{
  "activation": "swiglu",
  "norm": "rmsnorm",
  "positions": "rope"
}
Each number is 50 + 15 x the weight over the matrix's rms, rounded and kept within 0 to 99. Layers, rows and columns count from 0.

# q: layer 4 attention query, 128x128, rms 0.163, rows 111-127, columns 0-63
# k: layer 4 attention key, 128x128, rms 0.166, rows 111-127, columns 0-63
# v: layer 4 attention value, 128x128, rms 0.165, rows 96-127, columns 0-63
# o: layer 4 attention output (transposed), 128x128, rms 0.143, rows 96-127, columns 0-63
# gate: layer 4 MLP gate, 512x128, rms 0.192, rows 0-2, columns 0-63
# up: layer 4 MLP up, 512x128, rms 0.187, rows 0-1, columns 0-63
# down: layer 4 MLP down (transposed), 512x128, rms 0.173, rows 0-1, columns 0-63
q111:72 39 67 70 41 68 40 74 84 71 51 37 21 36 40 66 35 51 29 61 38 60 75 68 44 40 43 16 55 33 54 48 64 47 50 53 53 41 77 52 79 69 25 48 58 42 43 58 32 53 60 55 38 62 58 31 60 61 18 61 32 38 61 51
k111:74 59 33 40 44 37 40 29 45 71 46 44 27 65 35 39 25 41 41 51 44 45 55 71 62 43 44 24 38 44 33 49 34 52 75 58 80 17 66 17 40 32 75 56 29 39 53 54 61 62 56 61 56 40 55 78 18 37 43 52 21 31 73 48
q112:43 47 64 71 61 57 61 54 30 52 24 84 42 54 68 44 54 29 44 44 49 55 55 49 60 30 28 62 58 46 38 39 57 55 48 41 45 58 49 58 56 46 46 57 56 74 30 58 53 39 38 68 41 41 47 44 46 52 58 71 62 34 66 73
k112:47 68 50 68 47 43 34 66 54 55 51 43 61 25 50 32 25 50 12 15 56 53 47 42 50 62 68 20 73 44 65 44 60 67 49 40 45 50 56 50 74 73 69 49 34 69 52 49 35 50 63 43 52 52 65 40 48 27 30 52 51 14 42 30
q113:43 39 50 51 48 59 59 55 60 50 84 59 48 45 50 42 53 67 43 67 75 43 36 63 28 71 52 39 38 59 70 60 37 45 37 49 62 51 48 54 37 47 29 32 34 18 51 59 67 43 65 55 42 55 65 46 43 56 55 36 70 65 38 50
k113:54 65 55 51 56 51 53 47 33 49 67 28 48 61 42 72 62 39 56 45 47 36 49 56 60 44 42 48 65 24 47 50 67 72 56 50 51 53 50 52 71 36 22 41 85 31 49 64 46 48 41 67 58 48 32 39 32 40 55 54 64 31 39 61
q114:58 56 49 63 33 47 36 46 64 56 65 42 51 44 25 37 54 56 46 26 73 45 47 41 39 52 43 20 70 53 32 85 40 41 29 52 62 37 46 34 59 38 54 61 38 50 50 46 67 61 52 53 64 36 52 48 74 64 84 31 44 47 73 34
k114:52 57 55 40 38 57 41 43 55 58 31 43 47 60 72 67 59 54 61 80 34 38 61 68 48 36 36 67 23 40 50 46 69 47 60 32 45 43 51 66 42 39 29 53 43 58 43 78 27 43 45 71 64 49 46 37 38 46 31 42 53 44 37 54
q115:45 41 40 34 53 28 58 50 33 45 40 72 45 61 54 68 31 15 50 51 68 47 59 67 58 41 44 63 42 40 48 70 69 48 70 44 45 62 64 51 35 68 42 39 62 53 44 51 26 35 36 34 46 77 57 49 44 47 37 48 52 65 41 43
k115:59 65 42 52 75 27 47 49 55 68 76 38 59 35 81 53 63 42 58 33 54 47 48 60 44 00 46 64 64 72 43 38 22 76 44 56 73 56 67 41 89 68 56 68 56 40 51 39 91 52 47 20 36 51 65 55 74 57 57 50 50 65 35 69
q116:60 87 55 44 07 59 61 41 22 89 44 32 65 64 38 27 57 49 58 31 42 39 55 09 46 52 47 53 57 43 45 99 46 42 23 38 49 36 37 46 62 36 79 39 45 69 77 46 51 74 96 66 33 50 46 34 75 79 74 47 58 73 84 28
k116:34 26 48 72 72 69 51 37 60 44 43 50 36 56 40 58 80 57 20 53 65 53 65 87 66 35 82 67 49 53 44 35 60 62 64 61 33 35 49 34 12 18 22 69 64 63 52 57 54 40 36 49 51 67 55 56 44 65 54 35 55 42 71 44
q117:33 70 54 34 49 54 24 53 47 60 47 59 43 51 41 12 26 37 44 55 48 58 51 64 63 61 31 65 42 55 41 71 61 60 67 52 67 42 66 52 59 50 49 62 38 50 57 31 65 46 45 34 55 41 52 00 28 64 29 59 71 16 35 49
k117:42 29 36 35 41 73 83 82 56 53 29 45 25 19 60 36 39 47 59 32 43 50 48 22 70 51 58 24 50 26 48 40 54 32 41 39 07 62 52 57 59 58 43 64 53 77 56 46 62 63 60 90 82 62 54 54 52 36 42 59 46 38 60 50
q118:73 29 68 48 59 52 54 50 53 46 41 61 59 44 50 49 52 38 37 59 35 47 69 51 54 37 62 66 65 08 41 61 41 53 80 58 25 43 68 32 88 68 29 39 40 47 60 43 64 61 28 79 66 69 36 56 37 40 46 51 76 35 54 80
k118:51 74 57 75 54 22 35 52 31 47 54 30 38 43 40 28 52 62 57 41 44 62 29 43 35 24 36 53 56 60 30 54 35 68 51 61 59 43 36 39 52 58 62 50 62 39 42 58 36 53 47 29 50 28 52 35 28 46 54 56 76 57 34 56
q119:44 74 56 70 31 64 69 30 38 51 10 60 26 12 59 44 37 61 65 59 36 46 72 68 41 68 48 62 13 04 33 32 82 68 59 66 49 35 51 60 49 74 55 50 56 36 43 46 47 43 35 68 43 40 37 60 72 57 50 32 63 56 76 55
k119:73 45 45 42 17 71 54 36 44 55 46 45 54 66 75 36 39 64 34 37 74 51 38 75 66 34 48 45 54 62 81 51 59 15 56 35 53 54 50 40 50 36 31 58 37 65 34 57 41 70 55 56 67 66 45 31 63 39 76 52 27 82 29 42
q120:57 41 21 63 52 54 51 26 48 50 42 36 50 54 40 53 80 46 47 46 54 57 35 42 59 49 38 68 45 49 76 25 23 45 62 40 35 43 21 23 63 57 39 54 46 51 30 78 52 40 52 15 61 72 57 58 72 69 86 35 35 17 51 58
k120:51 36 42 88 41 56 80 69 38 43 57 56 59 61 14 15 43 49 51 32 35 55 40 86 39 36 59 56 93 44 60 54 90 49 54 18 64 26 64 45 79 37 48 68 37 62 41 62 17 32 49 56 48 55 50 62 39 54 32 58 55 59 17 47
q121:23 39 48 73 61 43 61 56 52 64 37 67 71 30 31 67 47 66 49 45 43 44 24 61 40 46 49 46 43 32 64 57 67 41 30 59 42 49 38 66 27 46 59 44 57 51 60 68 41 14 57 68 79 53 38 68 45 52 45 49 27 52 38 81
k121:42 55 63 52 71 60 45 51 50 72 51 42 50 27 54 56 40 75 44 35 43 61 38 64 42 40 81 63 46 62 52 48 69 46 40 67 54 59 53 23 62 29 35 57 45 60 29 57 63 52 27 61 50 55 86 38 51 17 51 55 50 47 49 48
q122:20 58 46 67 44 65 67 41 38 56 34 64 51 75 85 35 84 28 56 39 77 54 57 70 58 46 40 12 38 58 51 68 67 63 55 60 38 45 61 46 69 55 49 41 43 38 21 54 47 53 22 33 38 70 54 42 35 57 47 86 53 59 38 16
k122:52 84 44 29 51 14 36 25 40 76 42 29 78 62 44 58 67 39 58 36 85 37 58 60 67 39 65 51 48 58 39 50 56 66 66 73 46 65 11 89 60 47 45 25 69 88 52 56 23 27 45 38 18 53 54 55 43 62 45 41 68 37 34 41
q123:47 42 72 56 43 32 80 53 43 51 44 45 36 73 44 43 60 06 63 77 23 46 71 52 78 32 53 58 59 53 53 27 67 25 40 55 34 52 46 45 65 42 54 54 41 48 76 26 66 23 65 49 51 31 58 67 32 63 26 26 34 24 33 62
k123:62 39 03 46 50 58 56 62 47 51 47 31 63 54 75 53 64 59 27 59 60 43 33 48 27 47 54 41 37 51 41 57 51 61 81 35 57 71 43 26 53 52 42 12 75 43 52 80 58 44 61 34 29 62 58 57 81 30 41 33 70 53 70 21
q124:34 59 76 34 39 36 55 57 57 62 67 65 31 33 59 73 56 52 78 29 62 45 63 62 18 03 71 46 18 39 74 42 40 70 42 36 35 61 62 24 50 54 65 39 28 46 51 44 52 63 43 71 54 52 52 44 55 44 33 15 52 58 85 50
k124:45 99 58 85 50 63 54 58 36 49 48 46 76 36 51 76 59 54 36 51 47 46 22 52 49 47 42 26 54 44 43 34 62 37 79 56 38 87 38 59 31 26 58 73 78 59 44 38 47 56 68 84 30 37 38 65 39 54 56 35 59 42 76 43
q125:40 51 46 68 48 39 32 40 51 52 49 87 45 46 57 45 49 55 47 55 73 46 60 46 35 29 45 73 50 27 41 77 45 53 56 38 79 46 69 49 59 40 14 19 39 59 66 45 70 30 28 25 54 28 33 33 60 42 78 36 81 81 71 41
k125:30 47 43 63 14 43 50 55 52 25 29 81 60 37 29 35 50 51 44 48 46 24 35 41 62 39 38 49 47 37 80 74 26 51 44 40 33 49 54 50 24 62 59 51 46 29 61 87 61 40 60 55 49 30 63 40 50 76 31 49 47 71 66 64
q126:52 50 32 52 45 52 51 64 77 39 63 28 44 37 71 77 50 30 33 96 51 69 49 94 65 37 71 50 55 73 58 65 47 39 38 70 46 61 44 75 24 32 00 52 50 64 75 26 35 62 70 19 55 60 62 55 38 23 36 73 59 66 85 61
k126:23 42 58 35 35 34 35 45 41 54 25 72 14 50 49 57 31 55 49 52 51 24 47 68 70 56 65 36 71 47 39 51 50 18 78 71 54 50 58 12 67 19 72 70 69 23 67 48 46 50 39 31 24 51 52 52 48 21 39 24 51 73 59 52
q127:54 60 63 43 48 22 31 44 82 83 78 46 89 91 63 50 47 54 49 41 72 39 54 53 81 45 33 46 24 49 58 79 53 69 60 61 73 28 37 38 65 29 30 45 41 66 40 48 51 53 56 58 56 64 53 64 55 62 36 48 62 48 45 25
k127:19 68 72 28 65 37 70 58 46 58 41 76 89 41 56 47 59 30 61 54 64 31 59 49 23 19 77 34 54 74 25 68 35 72 91 31 58 44 76 71 64 55 43 78 52 57 66 80 55 42 57 52 59 39 15 43 34 34 25 18 50 63 93 53
v96:63 40 62 54 41 73 34 46 32 58 54 27 59 51 56 59 56 55 73 26 32 71 48 42 66 57 65 43 36 37 58 36 31 53 48 54 46 42 72 24 38 34 70 54 46 32 55 49 71 86 54 45 62 30 67 57 53 29 63 68 51 37 70 56
o96:74 60 41 51 77 55 57 48 53 57 68 60 66 51 77 38 36 36 65 72 51 59 28 47 22 31 46 35 51 52 40 39 66 33 31 55 65 70 45 40 54 40 61 31 41 48 40 41 56 41 58 64 33 43 64 46 48 79 42 62 28 57 57 35
v97:47 78 52 62 45 35 48 80 46 41 42 68 46 40 78 58 25 52 39 86 20 42 50 38 54 75 26 53 62 65 27 66 52 59 74 43 62 58 50 61 51 53 46 37 52 69 57 53 36 61 52 48 75 82 64 24 71 47 45 64 12 51 58 61
o97:60 31 57 52 66 47 30 54 72 68 46 32 41 45 23 51 49 33 45 48 58 42 56 65 61 66 31 42 57 70 24 75 64 45 44 59 44 53 66 37 76 38 49 54 43 59 48 41 48 43 29 26 39 77 37 45 51 43 55 23 64 73 65 69
v98:49 64 38 54 20 40 35 46 57 55 85 29 59 55 68 39 31 52 51 52 65 35 55 16 61 58 46 36 55 43 75 58 52 46 72 65 62 21 40 31 49 40 38 57 47 62 40 25 58 47 38 37 75 33 62 54 86 01 24 25 52 47 72 53
o98:53 50 71 26 53 39 35 36 21 54 47 78 61 76 47 35 37 60 38 65 43 33 58 28 45 39 56 67 36 70 66 72 69 50 49 58 58 57 48 31 58 33 69 57 34 67 44 33 47 48 26 35 35 33 55 36 55 50 66 48 19 64 53 57
v99:76 63 31 40 84 57 49 75 44 36 54 54 51 57 44 79 83 31 45 51 41 34 57 47 42 63 45 53 44 41 59 45 55 67 34 71 60 46 25 56 38 56 63 60 50 62 42 37 29 56 56 39 39 58 34 47 35 30 27 83 47 59 69 44
o99:47 48 56 36 47 56 62 62 50 37 93 38 33 67 63 65 59 63 48 48 58 46 60 61 32 31 47 30 35 22 36 35 69 56 47 31 31 65 44 45 77 36 55 75 65 83 48 55 31 60 56 39 41 80 46 62 57 41 59 33 38 27 71 33
v100:72 50 34 68 51 57 72 54 62 56 48 45 39 55 28 62 57 45 52 58 65 40 48 36 44 38 31 51 48 34 71 60 76 50 50 61 78 74 61 65 50 57 59 58 34 74 51 25 42 67 51 47 66 90 59 36 85 76 56 12 64 39 65 42
o100:66 27 54 42 21 67 30 40 54 51 26 54 43 70 47 27 41 51 62 40 51 71 61 63 66 61 44 38 43 64 46 36 65 50 53 44 35 72 31 62 30 27 52 36 48 58 09 60 45 42 22 54 35 61 66 54 27 39 51 39 85 39 64 25
v101:49 46 56 60 50 29 55 37 08 29 42 57 64 51 29 14 49 50 50 55 27 23 38 84 37 49 49 36 48 23 59 62 36 28 32 63 47 64 51 57 49 65 64 25 36 34 61 28 63 55 46 42 44 49 77 71 78 29 27 45 41 49 46 53
o101:53 57 68 56 56 45 66 40 72 53 56 54 26 38 48 44 51 31 44 41 63 53 62 33 45 72 54 55 42 43 49 77 41 57 59 61 49 48 53 67 40 58 43 55 46 38 75 66 83 61 63 27 11 52 80 30 47 38 44 44 35 62 39 44
v102:52 82 32 62 24 47 61 74 54 64 41 90 26 55 78 43 46 50 62 56 78 39 35 33 38 49 54 61 28 34 66 33 38 58 57 50 32 54 28 36 34 68 55 42 31 85 45 36 62 64 56 52 83 36 88 46 69 43 32 54 51 66 62 24
o102:99 73 51 40 67 52 65 54 31 33 70 25 57 19 44 18 58 43 58 73 46 73 47 92 74 67 27 58 35 86 50 52 65 60 47 46 62 45 65 39 32 25 19 52 35 55 61 56 61 65 58 57 72 41 46 55 68 30 67 59 50 75 66 42
v103:55 48 35 26 19 76 36 43 36 38 43 53 55 80 51 55 65 35 11 49 61 65 58 61 67 34 65 70 60 43 37 50 66 54 44 58 47 26 41 33 61 43 53 60 55 26 45 48 46 31 51 39 45 72 63 24 52 40 53 47 87 62 56 53
o103:00 81 64 40 63 47 33 46 18 82 43 70 58 61 55 22 23 52 57 46 54 50 67 42 54 59 57 44 53 19 62 24 54 48 46 63 42 52 81 40 52 58 58 44 33 34 34 29 51 75 61 19 55 64 54 67 29 30 31 44 43 07 48 45
v104:49 53 30 29 23 43 29 51 79 26 49 48 43 28 52 31 54 42 33 27 31 32 24 34 60 40 33 70 72 41 64 80 72 53 36 63 44 66 66 40 58 28 38 54 47 60 45 56 35 41 52 52 58 36 44 55 45 50 32 64 54 41 41 34
o104:55 48 59 31 69 39 38 55 33 63 56 74 48 38 37 51 52 40 46 41 68 31 42 56 58 63 60 53 43 57 48 74 39 51 54 50 46 41 53 43 29 82 50 52 63 66 21 44 49 47 30 48 46 72 45 53 41 43 49 43 42 35 77 61
v105:42 68 41 43 52 42 36 45 53 38 51 50 71 27 48 39 60 44 39 46 54 61 37 64 39 73 46 30 61 43 40 78 63 13 31 40 67 53 48 32 31 53 44 36 56 48 19 72 62 54 49 60 45 60 42 21 52 29 50 64 60 85 41 24
o105:64 60 49 40 80 36 41 55 43 54 65 25 62 46 64 51 58 58 62 34 48 32 51 46 61 29 60 66 41 68 72 37 56 57 60 42 78 58 58 53 54 50 46 38 51 67 63 20 65 55 48 86 36 68 42 48 49 31 67 31 49 59 60 07
v106:61 78 38 48 51 38 35 57 57 47 85 62 36 34 50 46 63 30 60 46 56 46 48 38 41 54 36 34 37 59 64 49 30 38 45 54 64 83 62 06 57 41 37 72 55 62 61 40 38 42 76 38 56 67 57 21 54 58 71 44 54 44 56 30
o106:74 64 60 46 53 47 50 49 41 29 39 58 50 40 30 19 60 21 65 51 31 41 27 49 48 47 31 34 43 47 54 43 60 29 50 32 62 50 40 48 50 31 72 39 43 58 16 59 20 58 65 37 57 61 35 35 48 50 40 51 46 40 65 47
v107:55 81 75 57 52 53 46 49 69 46 44 37 52 47 58 82 75 59 38 50 73 48 49 10 25 54 57 56 59 38 47 33 53 78 37 63 53 79 29 44 62 45 48 61 59 78 45 31 57 40 50 25 69 54 43 41 48 50 75 45 37 35 46 47
o107:48 64 48 48 47 63 41 49 46 22 41 52 47 44 59 62 52 60 29 62 50 55 37 41 29 74 36 44 66 61 44 36 52 37 47 41 72 61 67 37 44 50 37 62 33 37 41 41 52 48 68 40 56 64 49 55 35 30 64 59 89 54 60 24
v108:37 45 49 45 37 40 42 34 28 61 52 59 05 35 60 39 35 47 60 53 59 47 82 72 39 33 46 32 46 35 65 58 65 63 58 46 91 29 52 41 35 65 48 81 60 72 36 69 39 29 43 48 53 62 78 32 30 47 82 53 64 64 61 57
o108:56 61 21 37 57 44 46 64 37 57 40 60 39 81 55 29 39 64 69 32 46 61 56 42 67 40 58 73 33 51 56 52 39 57 44 22 29 66 64 35 51 32 87 69 22 49 49 42 45 48 46 66 38 40 35 48 40 72 41 40 62 51 67 60
v109:53 79 42 50 37 55 60 69 49 58 50 50 58 47 65 17 36 54 71 59 44 44 55 58 56 56 70 62 72 57 56 32 63 58 28 63 20 49 41 57 66 55 57 57 30 50 66 54 46 69 57 92 33 80 51 53 53 55 27 55 51 82 34 65
o109:89 49 51 54 35 46 45 69 66 58 45 31 48 40 36 51 45 62 75 54 40 35 60 75 37 36 28 39 40 50 40 46 58 63 58 53 57 74 63 51 79 99 48 48 62 48 29 62 53 64 18 28 52 61 52 63 78 57 59 51 47 12 20 39
v110:51 56 58 58 40 10 59 27 20 65 71 59 46 48 49 55 46 57 25 45 44 63 56 31 57 56 46 42 79 49 65 55 64 29 60 42 37 25 74 49 61 88 48 62 39 52 42 48 69 56 56 63 60 39 61 55 64 55 41 51 69 56 23 38
o110:99 54 49 47 27 47 69 34 53 35 53 88 58 52 69 31 57 44 65 63 38 62 64 51 70 53 47 39 51 47 57 42 54 41 61 53 55 25 49 39 39 42 43 56 41 30 71 74 73 36 35 62 73 54 30 26 64 51 68 11 74 42 65 75
v111:63 75 60 39 20 54 86 35 63 52 85 65 49 32 49 64 59 37 28 75 61 60 63 26 69 25 70 48 44 38 44 48 41 43 76 53 35 37 43 42 41 30 37 36 65 38 52 49 41 46 74 70 59 69 56 59 35 50 70 44 47 54 37 51
o111:58 69 55 61 56 43 55 22 25 27 38 71 49 45 60 69 85 59 53 82 47 65 43 72 57 45 30 81 64 37 37 62 85 52 39 67 50 57 68 79 65 32 39 51 48 16 60 79 19 46 36 43 57 69 43 47 52 42 42 55 56 50 59 43
v112:19 49 43 21 33 55 64 60 57 57 31 19 29 56 69 56 35 67 25 45 42 76 48 68 46 65 42 49 48 83 47 41 56 53 59 47 59 20 39 48 80 44 38 27 22 42 65 58 48 35 31 31 42 62 57 48 44 46 62 30 54 65 12 50
o112:20 28 71 58 34 52 36 54 34 56 55 63 43 65 23 54 27 51 40 57 72 40 86 50 39 32 46 61 32 36 28 40 50 47 44 52 56 42 59 41 86 54 34 27 54 61 56 25 58 62 35 57 82 55 32 41 50 70 48 39 46 64 41 72
v113:34 59 70 44 49 40 69 41 46 44 38 41 69 45 52 37 43 64 40 65 48 60 32 72 65 49 46 31 52 82 71 56 61 74 82 42 72 61 45 38 55 50 47 71 57 41 38 33 47 55 50 39 75 53 48 43 30 69 38 48 54 66 61 46
o113:32 48 28 43 37 28 63 35 68 48 69 74 28 35 64 29 66 54 51 52 50 45 70 34 64 62 62 52 40 56 47 60 58 46 69 43 48 49 74 34 46 58 70 45 63 56 42 35 48 49 56 45 79 59 34 64 27 65 44 79 46 83 46 55
v114:24 61 60 58 58 64 60 59 59 58 57 54 17 49 65 19 30 57 96 36 52 34 36 42 71 57 27 66 74 55 64 29 40 73 28 56 51 24 39 74 54 38 34 54 78 74 34 85 89 56 24 50 38 68 79 45 43 51 47 57 61 64 21 82
o114:51 38 50 40 64 68 48 80 54 84 44 57 65 49 46 57 39 82 50 30 28 76 55 33 43 32 28 59 40 89 45 16 42 26 44 36 64 85 54 53 44 68 60 31 78 81 45 65 71 45 49 57 61 53 43 49 77 31 77 36 62 60 32 57
v115:39 39 41 46 39 54 76 16 50 78 58 19 59 32 66 54 27 53 44 54 47 31 39 31 49 28 52 47 23 38 46 46 24 39 72 54 54 62 52 75 49 80 39 70 31 58 60 68 75 38 31 62 41 60 55 41 52 63 34 37 51 33 68 68
o115:53 64 26 53 22 44 55 37 79 42 40 58 32 23 61 27 33 86 35 51 45 81 58 15 46 24 76 46 40 55 60 53 44 43 54 71 37 22 19 53 52 46 53 48 40 40 51 49 70 47 48 32 50 35 47 38 59 66 75 30 49 24 63 62
v116:57 29 55 32 68 70 43 36 58 55 67 80 43 56 48 63 25 50 30 69 46 19 58 53 41 71 55 33 50 48 59 78 58 51 48 45 47 48 36 39 35 51 50 42 64 07 38 61 60 50 50 69 52 88 58 39 54 52 51 74 38 77 54 67
o116:10 53 62 53 64 47 55 24 65 70 44 78 44 45 53 61 57 63 78 28 32 47 58 58 57 53 31 63 51 44 59 66 60 59 36 36 46 50 55 47 45 41 51 69 60 53 28 37 57 33 21 52 35 77 45 65 50 55 72 47 71 16 63 59
v117:65 47 47 32 55 40 60 61 73 39 42 40 19 51 54 45 69 48 35 46 33 28 58 74 91 37 50 36 68 47 53 56 55 46 58 62 47 38 50 15 24 53 59 70 62 64 53 68 57 40 82 78 89 56 57 48 19 61 55 30 51 27 69 74
o117:49 48 40 51 34 29 53 91 43 86 42 56 61 67 78 59 39 34 45 62 50 65 62 55 80 76 55 70 51 32 75 55 39 32 49 36 44 57 29 46 50 72 42 61 59 62 48 61 47 25 45 39 58 59 53 92 58 36 58 48 30 72 32 34
v118:64 37 31 79 28 50 47 40 60 62 66 29 39 31 97 68 41 60 57 42 55 40 57 54 60 31 49 59 31 69 38 55 46 52 59 47 46 36 70 46 43 57 33 11 48 39 60 20 56 47 62 45 52 50 35 50 21 73 44 60 17 28 39 45
o118:36 53 22 51 43 63 52 32 53 50 48 53 34 21 45 70 26 23 45 52 64 38 61 62 52 47 50 65 50 55 46 72 77 30 47 70 36 37 53 61 50 19 49 11 29 31 30 37 61 54 53 56 46 25 43 28 48 51 46 51 55 77 54 26
v119:62 73 23 37 79 71 66 43 55 41 80 65 38 42 41 32 99 67 45 34 57 72 21 47 64 48 44 14 81 66 73 55 46 72 60 53 54 53 47 46 35 50 57 53 48 38 57 75 44 59 51 45 41 64 32 48 71 57 37 54 45 63 57 50
o119:61 43 38 69 62 64 64 42 63 79 67 67 80 75 80 26 50 63 39 50 50 32 33 41 48 71 56 53 12 44 53 29 60 55 58 57 48 59 56 40 53 62 35 47 54 55 51 42 07 61 64 52 44 60 68 67 38 43 40 44 23 17 44 61
v120:28 25 67 51 51 32 81 59 71 06 43 55 26 60 48 57 38 32 32 58 71 60 53 45 65 44 48 25 49 38 34 34 45 51 37 45 55 65 39 55 41 61 46 41 75 25 62 39 36 48 41 63 55 41 63 52 71 53 52 28 24 55 31 64
o120:30 46 41 67 48 66 67 26 33 55 47 57 78 27 52 14 59 55 30 74 27 64 67 38 51 63 30 59 45 55 25 54 30 58 51 48 41 51 46 61 60 31 76 48 62 51 66 51 40 67 47 59 63 44 56 64 57 47 32 62 66 05 35 47
v121:72 63 61 45 61 15 40 57 38 53 33 60 69 51 48 36 57 38 68 22 75 33 63 31 46 41 41 75 44 40 38 58 54 58 34 66 58 50 61 44 64 36 55 57 67 77 39 54 56 52 35 62 54 80 87 57 74 53 28 61 44 71 79 67
o121:58 43 60 78 55 60 57 50 46 69 56 43 54 67 45 45 46 35 35 36 55 61 11 42 31 26 58 41 48 45 56 57 76 43 36 52 84 59 39 68 25 69 50 81 40 42 56 62 79 27 46 41 50 64 42 41 64 40 68 50 50 26 23 38
v122:41 34 35 29 69 64 64 50 74 44 26 36 55 48 38 68 67 17 57 65 48 52 57 63 69 57 77 74 25 72 58 48 40 59 58 30 59 37 79 28 52 52 69 19 97 62 47 61 51 49 42 35 44 13 46 63 52 38 63 39 33 24 37 65
o122:60 50 57 65 13 53 44 50 66 44 45 56 19 27 53 81 62 57 61 79 55 34 49 65 52 48 54 40 89 53 31 46 69 87 21 33 33 38 36 42 58 45 30 54 49 59 75 44 70 53 40 47 21 34 48 61 30 37 43 73 53 75 32 43
v123:32 68 61 74 25 39 29 63 42 60 71 68 26 22 42 59 40 21 15 32 63 65 61 63 53 18 37 48 36 61 61 63 61 77 43 65 62 46 57 59 54 49 58 31 48 35 59 31 49 46 45 53 61 30 52 60 34 56 54 88 36 36 56 32
o123:35 60 50 29 80 40 49 49 60 82 67 57 49 23 42 59 67 40 45 25 64 39 40 48 55 52 63 60 69 61 41 94 53 48 46 50 43 47 63 42 84 55 35 36 58 49 50 64 48 39 36 67 51 17 44 23 45 52 38 31 43 52 63 67
v124:30 42 53 58 49 15 31 55 38 51 52 51 55 54 80 49 51 71 40 57 20 53 49 29 52 41 33 46 76 99 52 52 69 53 40 48 54 28 61 31 54 45 36 32 59 46 63 42 47 51 20 61 58 52 39 53 39 41 43 64 54 48 33 54
o124:42 45 66 62 31 66 75 43 42 62 54 46 72 79 43 54 23 50 60 62 33 24 67 60 65 30 74 20 63 95 38 76 57 33 61 54 55 43 52 38 61 61 30 32 41 04 31 52 54 66 17 39 47 59 34 58 37 26 28 52 45 68 54 48
v125:38 72 64 64 63 30 37 74 47 64 65 46 48 35 54 68 48 28 50 51 45 71 25 54 41 59 14 51 42 68 68 38 43 66 32 67 41 32 33 67 55 46 49 20 39 64 40 41 58 38 41 41 51 70 69 40 23 36 55 58 58 70 43 67
o125:56 76 54 67 20 62 56 35 34 56 29 41 57 67 07 53 40 38 52 35 54 54 55 50 49 39 53 49 48 38 40 21 71 42 39 54 46 54 52 40 52 39 25 47 11 49 62 42 41 55 19 57 49 55 28 43 41 37 56 41 67 59 52 75
v126:65 42 48 72 44 54 40 65 64 58 47 51 57 56 19 64 87 44 37 32 38 57 65 84 63 79 72 30 45 56 47 52 50 31 61 43 50 41 62 49 26 28 53 37 19 57 61 66 47 41 60 72 39 62 47 30 56 50 39 56 49 50 23 61
o126:15 50 69 54 43 38 50 53 42 70 50 79 48 36 53 94 35 42 58 45 40 42 44 41 49 57 61 52 58 53 45 53 61 57 55 63 41 80 24 45 25 54 65 51 09 67 63 52 12 30 38 50 62 68 75 62 36 50 21 73 55 48 07 40
v127:50 64 52 62 65 79 46 32 44 53 65 50 58 76 34 47 57 45 45 56 49 63 40 64 18 42 46 56 62 76 69 32 48 41 32 68 61 72 56 44 31 61 50 66 47 54 46 45 64 62 31 63 74 46 24 52 44 42 15 62 26 55 36 53
o127:37 51 68 62 80 55 52 46 54 49 43 37 46 63 78 75 65 37 47 67 38 67 78 66 40 64 57 61 48 59 46 44 45 47 43 77 63 32 46 50 39 57 79 60 40 61 47 48 38 61 46 63 39 63 46 54 75 37 38 36 31 65 64 37
gate0:69 25 48 36 64 75 44 46 44 73 66 33 35 38 66 71 55 49 99 63 65 32 55 33 54 52 62 39 61 40 41 65 45 61 39 64 20 52 29 65 77 30 41 75 54 31 47 38 44 51 19 31 58 29 47 59 42 52 61 43 84 51 62 42
up0:56 58 55 38 28 52 61 57 48 65 81 40 64 40 65 62 52 75 43 36 50 63 28 41 46 46 57 32 78 63 51 55 24 44 49 47 61 28 61 31 26 50 90 54 33 64 63 34 73 49 66 31 22 63 64 40 52 30 44 61 39 89 35 20
down0:43 41 63 26 39 48 24 66 49 54 46 40 40 43 57 63 60 40 45 49 66 61 53 41 30 39 44 56 33 32 65 66 52 45 54 51 52 43 17 18 34 64 41 58 57 56 46 48 00 69 47 27 48 28 54 51 65 30 35 45 54 38 12 50
gate1:54 67 24 39 81 45 62 69 44 41 62 58 40 52 68 39 41 58 56 61 36 49 46 57 51 53 40 87 32 53 48 79 34 60 32 30 13 22 48 42 54 52 52 71 32 58 40 59 57 73 53 65 51 56 60 46 44 47 37 38 56 28 61 63
up1:70 68 53 73 71 32 64 17 26 25 49 53 71 40 82 33 58 83 65 58 19 61 31 82 72 69 32 82 40 54 34 54 38 69 50 31 62 25 43 51 60 37 46 41 21 46 49 58 76 89 62 70 52 38 81 54 74 60 55 36 69 06 59 38
down1:71 37 40 54 19 60 72 40 45 49 71 47 26 72 62 42 53 42 62 26 62 62 48 75 55 52 61 41 62 42 17 18 51 52 22 42 56 14 55 83 65 72 29 53 53 31 74 51 37 66 48 65 41 68 66 62 57 54 65 42 45 37 57 40
gate2:61 66 54 34 46 26 63 69 41 46 62 68 48 33 56 69 37 35 67 52 07 51 52 81 53 42 48 51 52 61 18 24 62 37 51 40 48 41 20 77 59 72 38 44 52 64 81 45 38 60 39 68 47 54 45 54 43 71 19 38 37 66 62 35